Each number is 128 + 32 x the weight over its row's rms, rounded and kept within 0 to 255. Layers, rows and columns count from 0. Numbers have three digits each. The size before them is the row's rms in percent of the matrix's.

# layer 2 MLP down (transposed), 640x160, rms 0.115, rows 624-639, columns 0-159
099:127102130148153202115175100104103126095134094184105054133111106169067128051077131178151175094166110108115150165180194162114132149114152139135135119119137175180156091171185170063093055209135103108100139123139158182127067138090149112153173136091155114122126155152092138078195154126086150135129093161070128147098110116100181089178158118095174112091136109095133111145143109140134113095126093090126138116093149104101115158152155133103167153139119165102135137115131073149128128134079107
093:107143131152177117111123125038151092148107113087143103000135162122135129196119150139098153162126134153155161201112149136096064106103178124113129175112098141116123111167151125122122126146047177222144134081136156107172166098075129136156099128150148112095102111129127159118141085067148154139169143101147115061171130143100097130119125121177127183102141131115099070155135090095145110113158119102157121101163169191097165075137113148099117158084109142124137137135086116099153145155121161
097:094158136119179085103137102152149171107127131074101142072140122117198137070106146160126109102139013122118074125087127147150121086156146138138155114124073143116093164132194117138084095112090151136106144117097099202107147119127130109129139154073153117127140157158148142185178147111117091200173111132137107169087113100127079149187163188091102150116126130176165079072113147176115153089099089159115144120078131103166170137105159214131103109144117156096172171151127133098131118095127163
096:086181183129115082080168159167135109133167147112086168095119129155120147155135131162135171176132114176147136116128089132131140157170187085137128121125070137105111132120093161115118130153098064174162161176126125107140095113167100160130111105154149100113150110124168103115116177177118150105110133135106155183076116110113172102179204145094078130136120149154054139155080131136134225130113132159075154088071136116167088097051093083094168148189100077108116112083141087106126090131098104
099:126119147103126153083095151138138159183112150149105151103066176115177122074138172121094189119117070095127146140096135137107124107147111125098059108061125133125176163196150107111156103105128108133116182183135153157163141107122148139118159108109130168105124125105094156132143083147133098124084133126169126148133105141137106131122099095138082100055132114170209176124132084078160136201138077111167116174065156130091101127179155100071149094121200141120106155140187102179064174150082105
112:125127085163137082134162058076124159146083072157072169138155114111089148079137147135093087195129129123101168108152115148115097093119184126104142101153163136091164146108171108115106129108194094122081108138172187127151136128124085108091123066152131128101083095168110096161150153093158104115099052130151130126088159173132178097184139105171156129150130143167111160143129134177144098174146105119132117081157127171124116138185105115118195125191076157156088083092105147171114139121079205
108:113118146131157146113179149139115159144108106078087148138171134072179137157107158166137154124158111131103141104148139197089136140185145161171120132066159152064096172161100141150129187129149106125125137138146135216139117080109094132077100156096060140108141173108111103082132207119125142067143108151151129115126167147155132124136176089112139133093142089114148117140096151076220141099064155146116131098072100067120119161116142082152198175105114116151128145044152123116154086101106090
086:081145105190087122120052157118078164074176132144185184157125178121161183108087131184139155089087126183126101202126070107082142085115170069143110154134118113152125099121108077116113139195166144112116175133126139140118112120160092128171135065157134130115150139084129103118076060101126121048099090197140144161141093133131149186165129124155102082139147085107138116148135146103160126159137153071108131148150162133123164122125065146168172098143187119137107110094119122145124145120139086
117:158086088116131159128143128117140159093137125137150153086194116094203084145102158105134124183123110137081104143036108120181090085138178120157252105138120117131133154137082145104099161139161051148050122115169134130165135112184091098122138120118140175175101144137118128152161143130083110155114079172124137213123119124117153105105156129127159114076167165075126084059139113140077176125127079115123139141138098121135117099112107101095164109119105095135134130178171085170127146142163132
108:147146106106148135130150132162138088155162115172087088134105168160103133142106165048113172187128126103063098150108122186173135179122121116126128105129125097123123163197138194125121133147085084118102196162158128166128153117112076106152124159077157114196157066122119146129150070075122103098121088095143144145159148124200162172116109129118116188102085147119161143144171171098101144136127106060139131120092093152093143158068162060096115086139150109117116095063074133174110087161119130
089:144201163134137171097095118089104138095142129148086097231124080173192090108090089120166163147125111164137106118127162177125173152138119080131054106178178135133071171143111114112153129082128134100126078114095116132127080126118143131119141127083111158171136103107124136163140091103171093078167159101123067159141152162115140131160202133117145190097065134138104110172126179189197140100112072071140108137125156138144118084094074137132113140100149144105099107092085144154108175122135142
087:147166090074087159128134145146156133130094156132065132051105168132085139120132108153199140160088113169168127167175121148073099179166086157164128077123086107149073066124144102133133063092152101159127134103108102097127134066099134113181096129134119190121120154112138116120119192093144168133114127086105157150116148097095173125141166182105114192179130105129174102141141097126186146088185093143124149113169117099099181110099154171123097099144135071099145135088120113157130131158204078
110:166134122117115155223113134093131077070152126166090151057151121124118121113124160176177108111131128108165100123132198138090156136124108123132187108142156083147095195133113139090100115116160089148148115179150065112161098122102174083085115100088114175116169135140146089137086135099119120109164123121125123168058115104110177149049106115126131190110181156088132105150163097110080131123082129122158130157167180075160122131142118097180131092113060174131089109184124139143116154204122154
121:157132168140071138148107092132121162079113125097167051175183113091105117141080060045183197091093139124146177111138106158108166120119085165103117097098125115088142067126193104117156182095120183188152106122132167105137164168093096140105118115106153079131149087130167115120158116099122147141097148140182136086116125099141156154162169127134053114117146091138106068118128150176182113100160155160104081195168131141131123131147187109177153127104132149114094139106111116188132107100116128
108:092117163088116080154025140157115080150133161141135132131140124126151079093125161105134105152152060150159203082113115132118119124128137132152151153113104136114133133145179084174161196190111136110082114127147074125183134162186130129176147083064112111116080158151040150107156126099174104128128139179137132109102081132174073144145141136131168165168160051085116113147146130178170119068083111151126151120121140143123088089180091114079104119177124132138117102111129145121143196155131105
060:085147151083127118093124150035133156115111113091112107160114144120163104122118100131123144128145062112123146092203136101133132148135131089095140094143095140143209124175118208103129118126181137151142154105147194079122145149143121092133127080123105100115165141106138140088066142093143127151091119148168134157163115120152172083128115138144140110149145143115109100136117121072176137122078179108185122082101040143170165107121078149122193135078199078146101147093174142167138121198198088
# layer 2 MLP up, 640x160, rms 0.259, rows 625-639, columns 0-159
090:184121147139145119086172219084120080138086195128104120074107118091128123149153114101137117192151067136106169130137192062128135164143086119048123139117204124108114139140146143150118113169111118183117099132153130113143113085094178172129118086145132138086130111161113184149126098133091138098161113133084098096172106096119156122206176147138140161150108166133124064080081089164162152179134121160048144099142145162128104136148185100117143083149077116127160159124100122133121142166152095
092:068188117150148112085123133112142153110127166085109167097184140137158178068147145141129136100119067171118092153104140112129137063121129154122123111105123123150163154189185106151096139117114095081089195153124112182053114138086120111105145127071139111125108159151115120166177097080117135143132123112137089151134087136176085122184120149125109132025120115145179068074128192143195124092120068157111127100135128102100163107169130174139115181129157118093115187139122159079138098084107154
099:062164144083155111172126148098142113122130107141141093142130115146137096124152033086145149134176163133089165083161138119154122124093154062146054151154157098136147157135078145106118076123130073124104084129129110070149149105121172167083110215126171100135104186061110103140166053092139131165095057114146116165186181141147129100116218115099115083090129141131082112189137135123147148089123154080117124147148136136146126166219125123154122102154130133151148129132100134141136113113109119
103:147182133104139160112082096080145122179124194155104131077124126140103166139111108153093124133061122146074145158101184114171157110123099101180123103067138124130119099117135108146088117158119130086141141173125084117137127031112170112112115150188150195189165177153142138099159097180129106127133121175096144084130088196124130134112140139130071077102114100153113115113162118212164152130200109098145128107079143132137118137104130124078156127078148151178168090169107071137103084141140072
119:186104197081136123124139130095128124134086143117172114092133118027101111169096150116057081160167107133075082176094122138141104067113074140130194146111151099150135115137138111101114126177188088088133146102146152102149118172102122065106118186168112142168181150154135119142113100109109127130115125114145083196126191096162090105145186113151141119103089137082110174143139144174126145153166118122129148118121172140157118090182102140170192122125105201130193140075148138084128162108124132
112:094105107119132092118145107157095146148102091102102147164174118164149199121104166176102122104191074157127104114084132198102095094180100141202129130136142142129148148121094103099195148118147117112129142160194138116135132157137089133119127147114115072079121139112162155079133149134196192050109140140112110094151135096126159171142132138072120099102145133138122143142144057179130145140139158209050146206114069101131080116162128051159116140128134125165168125111126106176134117079115117
089:156140070099148109104169164134127101136097124104048122087153123193074112166157098087130152121083116098100094060149132117131086134113058150131142126129110136184130133135053178132150072073089061200131107108114115095148151124142152100118169138139115116156117179161163187118171098107071134150176181105125172120095195135131151110106093157097171131150139140107174113183177136166091170096073133152115093154123134149138131154091121143111076160124098137086146129141202083136118135139091131
125:153126155154094146143090058109109097108123125188159116143159064161165169123138136150123120117123142118107170209177076122166098124170120053112153109119132146135145122096146092129082136125167112115105167137088065104154120076105130067138098143092189086140112123105113129118181132165067170130134149118196116131130145169163110116091102135114079135141064067104079169076139095124193145170186112062115104088101121161139176137158183118124119131156143182165162132125166103075132148125089140
106:112087099163127090130117126182137103112150162132130119123094092123168082129129053104148113112100123164127148045122158108160101127120086130031187160107121131151156150145164168125126137095099074123123104178140141158076146156126115145139079056183173122150110111085093091209149141147115150147169103151119151152184134094106113135141153158132096196094093115124140194153136099111170156130091147120173157105179090160079076133161130117126092097109123093184102139146163140100098055128096075
094:097051136091088075123100060195160127111182189096096126127097163107141190151108175151053108097085111136120114132133100107094111084130117156154104155204169143140149131104099103078152120121193103190156149163132096101089152113129076126062102158127180147117102139136100158103156159144098123171106131112134205120178175159134104146133127143127157106119197130140104154106107170102064114141128104167147120092155164175107112175150122141144129117094101121099129139193137097111120115073143079
083:121119138105132164122134167151124108128126214129118159130159162128169101178188143129138133144110110147090128166116152150100082105128061117151121116113110204115159115130149191162150125150149155185130132142189140149041131107155081078078105110172109146123138142082067060112108119144174163138127106085089122194122149095035170093098146146193135144154130144113106110126066141096184098107096121175075168144096133114083067114110092154118091094117131084182130126155146154152126155145121144
109:123152098105161121142150085154146170161133120076116139055158143142142176132138167133102126147105160126113113144164097167141124139190123140150097078130167106096076157142076126125096150059126125092148187152129164110179133110052093129050116082122074163131214120092106161108100078157122114156098110157135139136116099192121066106119106135186183083133094059144128118132151124117137192131119134094138150175142107109136169180194176133109082140122161085113145125154177153109165137091154089
120:156098110173095190079089115145139159131166151039087122142130139147142166153149104116189140126141196107133148134115141160132108160131102118092078112126164045089123141132177093153121126066161132123070182063108164090171192121148116130099146087187175142108150126152162107115117072133080160137127139117131116060086094084093139159101189131112151135129119099135106127081182073102176142108134124133108124117211187167108116122138076114118136136163098136159132104096120150087110126096084093
108:223128129084130131073085140178125083141132127109155115167152143194130168152112101151072118132066096149124125129147148112158141172194162120184104096093107042135136134083124172155150128098117098135082129067143140151089112086098140073118167094143086117132173126092156178167121138119107103124142116151205171144140144111091109077124077086166074111153124132075133128143153153150090189103111134128156068137155137101090139129083172156170151133106098160088087146086120158095138148110182157
062:105085079089144143156202133044139147158155098126129163194112130152112122102148071167142128077148150129173169134177164133181107123134096075122130132155172107156125084203130127123167151170133168087121081104147144085167198128178128123129105155148102115129120155127119162088073129120126149109079061076108114119139120152224117102110126149125147168130155100060129143128095074114150072111124098148114076155133101159087140074064120159108075144099149145171100156152118119121128169154125105